Each number is 128 + 32 x the weight over the matrix's rms, rounded and kept within 0 to 255. Layers, rows and columns count from 0. Numbers have three digits each.

# layer 8 MLP down (transposed), 640x160, rms 0.146, rows 88-165, columns 40-79
113154120084123137105125097110140149124129169125163072082138145179166110090151130119075138125122114134127171124155105167
110166128103141115092102062115165095143113116124099135137143153112168148179161114122107233072135159133135117167166095127
069170085121100103095163157117162165134176131108176130147113129130159137064080161133149128141111119143165112127061138138
115136167135136135101193107171129141141135107111157150147141052174098058100081110191111164088116125113095228151116115122
143122128118114114109122158136119137123142146080158123134142098147111138089106131129182138153136111122133051127131130147
131163097129149140162132134116087139148156132142148122071127119147097167115131108128164130075128160130084110100117095098
166117131169106143182160126134211096136136178117129112153102066090106150150146092094103073109089111107125122117133133169
153134097117130153122138131128149157106094177107127170159112102171177117120139137125150149123188091148097141156126106128
159136125149186148129115133136107143112101126124143126098126134142106132110115132156118124130129118135138138255146120127
080155139103134104153113139096116150179177116062130072137154147150159120137119112129149087138158118136126150168106141117
139156111183166152139067127120047153110136110122120168099060143075124105110137108164122129165104106127102087163069171102
138143108149137170116084121134110140109141100163116106191138194107072148127164180197128012098151154130122081103082172124
140145160095136106165144149141112102103123132169111177152131175167150120161119128121109127140171154122106089175164101101
217147112130114119134170146096116155088136125097135106106100114164108145161129155101148153107137092142086146255136186137
098108115137127141103184108140113105093146130116116106136157104150065093174157152080106045113068135070207141117100126147
081130176176104064164132100140128160084148034159145181167147094125095134136120146067103147145141186100134131106159121090
145121153102148103142095139148125089141100156169152124155162158162130140097098140087112137156110078158136132217176165118
156129151129164144117127133111138115136113159135145136129111149131119147123114136113115152128125088128126188255164131128
201092141129071118141132117145157127137161167131170163153101161110135098140131162160108177123096145136142132193096095194
137153127088091109112138211112114179093069182164167119099100111205106106117086152105107109104121124122111102132116120162
097085178137052110052151133106156102195154111164143187146134117116088119141147130115132111102132109190120118206114107131
125170117201088108155110193136123093095170161148134117124133095149151117158080201173143084153137140153057083127083127165
145123102113122168108102158193142120149107093150183176145098076121142093176086131130133089172129123107090109084112155118
102124095104109142127105102128143162133134153120171136167116120180102165098130131107161136063141104124177066122205111150
130132124102136146131179133140131141102083079102154103212164151158081058143130094141149134145146117169140115096113126104
149068136135125252086106151192165077125183128162079152145169159102117157127200050124146127198112059162092042035160062132
058068097157121151096179146115154068160125115121117158088142129113076063143119103172142070135069158105109110228127146147
195139093109120070145116124063046111077064098136096146123078131127101117125163180098113109155167126137112154184094125193
129119154119123172116127178079167139081120122203136122128124159192096071080093126160169197126168112151101089130114054171
115131120096159134096170159166134116092144127113115130103113169122139099124096121106138119091137149110117107110075106134
140151113149150113141110090090123127174123171136113155106143136133141118123129143173100156116155122124123086110133117148
116139150163097154070137160135105132159137126099096201119123084111080133148183159126145099127089139115143160193089107119
098117129108100154070064135096103140085133112144139124029125166150109118125189188134146116135150168137120127109110129139
181102134087145135165146139141121130153111071141112104111103135156136170243099144105125111092152091070138139206164150117
123111096115132062148102087166098100205170162140103122144180171148132100151134201078131077153125178183167135120107142121
144066148114072130112161114107147091020150098168032140110067080086168108142109093146121151080124088146082115152080158141
134128093069126109149126127136177133176104136132107149112142137149152143096143159091133176147100094131110157075135120110
081192147159113127158154108119161096169162109201065083103166167172135143140149180134118165064130064094184136129154120168
100182123179131108128202147093109114104119106192176118174145106114169068141113096128081154105106100099185130104113150091
139120129132115124138132065073174102165032078171087150139043157113172126091135111132115190055118140098163109106095058115
120145179075169130110112144140067140098121107107146162137118126145086073084134104167129165112127134121145114150101088155
169125169164146136110110139107106113134133139102151094111132107165108168114084158151165150144143126101109068079129142130
178128072108103112098119138136129159172119155102178149096166113169148175142111130097124131091094108163115159234100115127
127118154160113121136078191134165152112079132176093175126122118166129094111162099097169166088218140110125130127097105086
097128110134114087077147102108071102153130096107113150165177174153118147069150136073103107137142198116180134127080144136
132112132113156130109114138099111092120118123084186104099137092138131144134114133114137177136137104074179166074084150142
129142102132126142171117146139179148099102131174097114097074130246127135100104088114145105119183097084110106107164098115
118109122078112096135130147085135132112065130126139120149110207094164095153098092098152131116123082151134140075144172130
119084099116115121130093188128151103106121093186132147131104105153149139121119226132081103080120121132123130171128188107
095088152159102146140161117216127121124117078113136082113126063122125076124143089099147108055076191140104163055074128129
109129140145088166135149097080130143139105082149133125107115134143080120108147073117128101138111211156137099175167080149
131178140188116109099138127171098064154111160058144118137101055068115068135153127102134158159118058102140197191133128099
145136159150112130147201156135122124171171103138142141145130138089184103154188096099134129129129146118107146180095099141
094188173123139123114088106107137109116103135179138068134117130169121068176109155153161176133180112130095149163138070163
122108109109099135114121138112150159139141053141171135148117146110161092136173128115097137128059096114117152060125137094
113121139120097087103104158217095070110158163104125113120151108181068092174151116169137128098125121134159134113106131127
140167114128075161120156186111149100141116129105195172044167153140108157075188159196145113133135158080067079086157112102
105129166139151102109124078120123050134130102147133133154162157158139121127117120123119112139117130080157121213132125089
074186134146143135173137114138130146098114120144163151136170084101103142125156170150127149106136163134141101173139070097
081123078181122156194096143149131103150160154123113116112091127140120135125103137127133085127174108120160138199111074087
148162111104154166119144171158102109131140154143129133076133133152128117164157148134099161137069139099080096125094151132
101130102111137138143105113195174094144112118133154143125147162137070152078078085120090128134099135146110137163051133175
111110105112083175148155141131187078119087095152188079102168088093103075150134116123116112100115110137093151158133111214
158148121105106160091144080059096146133154173128119116069111147202096195121099109108138247115138099031151000142109087117
070167220120179157137142162198164095162143152161112150104130173127125142156108174190147110127114126196109139173128133104
099140101148115138126137118141132119106147082199127123140173135064129118138141152200166185163123125192147098134123092163
137121079173114155117095147090121090115156135132121146136116135151068136139101182136161089100124099141087120144114100116
099098109140150099105144114169116070143088159123123128174099071122098124131010160136114091159124144133112132094089162138
124091114096133110137125125141100085098154121128111121123157135126153107126149100123072123071095098125119123182143116137
139140161158145148141131110134108111145118136129184084119138142136170160196186148139067162115158097142140067123163106095
173155129154142148136086148081149097110143082121131163143133104163098129115168083171121130116137135108129135142131097136
151100125128144153125133143121111156150146124130146149134124158128167159101182112168161158123140136158069127137157132164
136143138176081130142099153106170141190221103148121129112114127126172123164119169094098109103142088175228109142109091143
111143139126089135137143119129115098113103120100142099124149119151075128107126119173106125107106136087116184255143084090
192102199088100127109108129168075158124154090156115127172149134146111102123155116138085105132080081143145059048116115186
076092132129099127182108158131076150111115161112111141123106142139180160147131126094146106086117120155143118192124042133
125157096117143133101179178120106152160192122113146156146143092127142170138164150132150138097154090122088125151134146122
136137104112118147089170098151155078160136113154180144198144144099150107153065094151201159115105126213123081114161114116
# layer 8 MLP up, 640x160, rms 0.15, rows 89-166, columns 40-79
098122173116168124113119061094115097117094170136142160112132139079133122143071108126051124186128108156185104132115159152
143162157196131154107097130137135130160104145170131121131122130118129158147101150106154072091101131194125058168158145164
143165187126142098113088148066101161135087185116155101130152087152164109162139133086161091155037105067114144076142156104
168165142162209139052145189096096119195141174118186120134151095128090168110128169145136159135116103103119069130145167106
087176137142145096104169103112154113130143106151137081116109088149123135112084107175145094150102156194101142097123133130
157126173062122152076200091106152188149087093124104045107134133109089153126170167155136136162152103131153127170114123148
161107187159087122136095131092089103162107075165109122082102147154087101172113107125084124129143140106154073132131132133
094119123158084124083171140116124117170147167101165144144135132078151159151104114108146153113089128149144082088092164178
083098185156124163123108153101138097128070110128113186101124110102141160117085142067071134169098134113143074108109157146
097125110225148117134130141185119133135105086130157168089142172099131117147082140162124136192106119102140177152099119113
145125100166180109146110133131072134096066060188161106122170167112098142156047155145126137133165123102124096184109183114
121104142161143145144113134108141118177151138087146100112142118125128187122146177099173109117131145115142130092183155087
149125173181099120118139095164128070167110142108069114162171153099187121142116118076129138139110151127160124106115139119
069127149123075125116109088116077144181122192101117136142171057078155086213171130188214090147154110147134095048142165201
173133100151132166128199147120074128183072134083146127109147167131107122148146110117139107125164110117109129126129124122
071139138177106122096122145094095146109114162163151155187147160146098130174113136163134158101104082153087100130103146152
102135200136169109082135168101128111158125124181136109107148133068184139155152141114098136208156112165122082127077139135
127156143115098131136222136116156139148091121117108169125141105100134157118107083128158127179187041109159106159157161118
130130112123068127142143137132071182193144101119138102143141125073145148096153101159112082180118181079119113119136180154
062124133117135155127161120125096074142121072078154052108167192145140137121088079114133111149163082134175122091181119113
123145125237150081079195097135128138140160106098178094139200130163121143116110176146122163105178106093106079102189161126
160122198096127126099182125108127229148155113107126101179183118104136161081122104056138098155160079137161091131112126116
173195129183157111111115170091107153180095121164164195216141179120120148131159123119191090133143081094118117175181097124
139048100143116186118159092082071051108054095100172142146123165119104150184117032114145097174137111149156168169178185117
108104139126121169133153096088089147098033164105171128185102120102070120191142102091182130191093061134088066090128174149
123189152131186138081117080124100122116101132196108119166131161116112109193089074112112110118063113178167125105119162115
167169145194150070124107097104128131151122094174101125118071098061119076117078126059089093119105096108155074104168141204
164161141142098102107168119124077182149136103067130155157128139098133067105126096124119071157139131151132091085157151147
141159152162118097154144061074148164141132156110087116124147097146098129155118074149098099090172111096088109111192155085
088118138080150069117164065140121079130092093112147136142092117139043092097077181101085144154149098141208108146131132083
090198119122120100137121108128135149117101110164112104134103109078143117093109098143152146145111149144160107144163087165
117144170124084077096135184093125177150095132089204124157182069137121106159096168167110125148132099146106113165092211118
181129148142162113109158141150111149125096130144137045126158105135111097159181092147132121151144149174151172201106178163
131091145152184084073155068080121079109086101114134154153138133141046130085139155111129066122164137118096165082153125122
123145120163155112032174081091163184155101173179155179139113130178089112148104146056174053083101088120092097154157145162
125100189116092087083145118109126159142142180161131108152129111128132103121138113063055083123156151111114117157120142176
128177158144155191102098186114119129098089152142152135164144160119162086162150073118141129163150106162149110117111177197
149162162126148098085083120146125185146103077146146115127141089155095081141084091139173064124159142154134111129180171153
099189169140172108131148115095112119182130080195160104141087113107118085187101134104091151164072131165201120105096134212
098086111170152149071193107148145098157102131111170146100137099126088099225173113136075137149067098164145077148114146159
152139132129127112108113135046075065123113110161120131128120117116195143135136112164178053127129126118136104168157169124
128134121089114188107135161123109196176115151185161062163138098068083116148175139110106097145205087195105116105187128074
114096126182154105078066125152122093177116137112171138153129116142111092115174108096099140116127101167169110060157130156
165165075139135137119123107098112154117123102119137138145071131141105142103083088117122086109163094092139109110157090102
140130140194085110101083142097145134162095144136143106087122130143052100089116125083172129117117148146136062115123136153
117118128089179140074172168106107141137152142072161072120116103108166168126119143163109110136162146103086107040105150170
143139092140134137151074107106144194139110110125161116123117118056155146145094143121145106106146059148153142070189143095
089250099128103150103104076097087128096121119176162155146089105130123066175094087052143128093136107104111164105134124174
072181147096179097111082159071118173115129137169124167178104159147117066068180163078132116137168136105125056155157160019
136126130107113138142101188136105121176132146145156080094138106098134160153092095154082174152101158128124125117093142113
140087140057144103112140051109121139195137182154143179159114153083181172092127133141161149147088100166164093151089126165
082156144123131157125094125121127166156113165122105165216070075097094163123075144125135170159070133116072150116169160179
137125142161057115139146130097102127108125221106107112105170104069097107158180118117136104181117147190111112163114145170
120100125148107152136125114112095160152124114146153128147144089066132095129149107140110091154162095109140135106112162111
173124128121200144089129143096076140109089100161186130151155124089116108174156118144140132100153162096146116116110172110
125127101138105094105156055105138099146158092140161110135152156018168147125076156054161139106132104148154156147114160140
068183140095153107113103045147120158160127164099147156101081102118069126145129157123164141095110130144112153083140139144
099135096143114145138197108113089084142131183090112110165144099134128161124114140145162094156184111143122161155078110171
120101130154129098096107105103123139130130084148139102140159121097092168167116160116186150136081121161157141174108133145
134169136168149123078174104147147137124068093162117111150142129079121154130041115079134104137145158098136134122151119152
149146124130159128121149102121108179128124113138065097064110131050090158141105177106115118079105083166183103147141195127
127107152105125108123146100145092149138099138110142126110078155079149120155080135119128108096110116194128155124142185203
061140152187175101106072170088111109155081154131171085161099111152172056138087076072136081118134113118129082094141180185
150105132157134131107124131107166090117124066152125124146110115087080141174156111094145055101123177152138061126160119186
124096149116138119158140172166008134102115148094143157146098120150128125117115085114167115121162143136129129120184109167
141118150095178146087125154112124123129099091123190067098165133137110100139111158146137131130110146121077115112148150108
110190129103161145000108194094158130112140170148165112161202075133141109138117116159085131143123133107121193089099152071
105112138136131108101129189104093172142129152118170171124129102114063102190125145104150144157134124088089164108058160162
106129158135152078133166057124142133148127092155081158142099120140081108113132098158070136101129133117157135143148146105
152154185119141116149133098146124106119110119172156114087116076091094058116135066075075079108159130105122102113188187123
088117132091139123164093159105074134122107137160124119120129125161068142107122165096132077075117132087153197110175140067
117126067111178089119208105091112137087101074145114116094135061151083124117133090172133099125167138145212120144089178129
115076108171168096093113137149128131113131152105108087129167201076122151162121072106139180079189160127108107124073198083
141137154131060126101092121159113202192118087130122150138185121097167138130154096121107095137136167186123128141163169115
082121184185163158118128154160129165147146209076157125162100115140121099146026091111083096123131122127098092136107175200
133134116126170137124152075135124109204113125131148132110114130151145084153203101097087106087107133121102119087107119116
184113132141105197089144160071111140123070111127173139167130155074165158204143152174132112080125127132147089122115151074
102106106172168130077112148090121085179111155116180107105104118115116147111106143102112134073100154138094055151126156128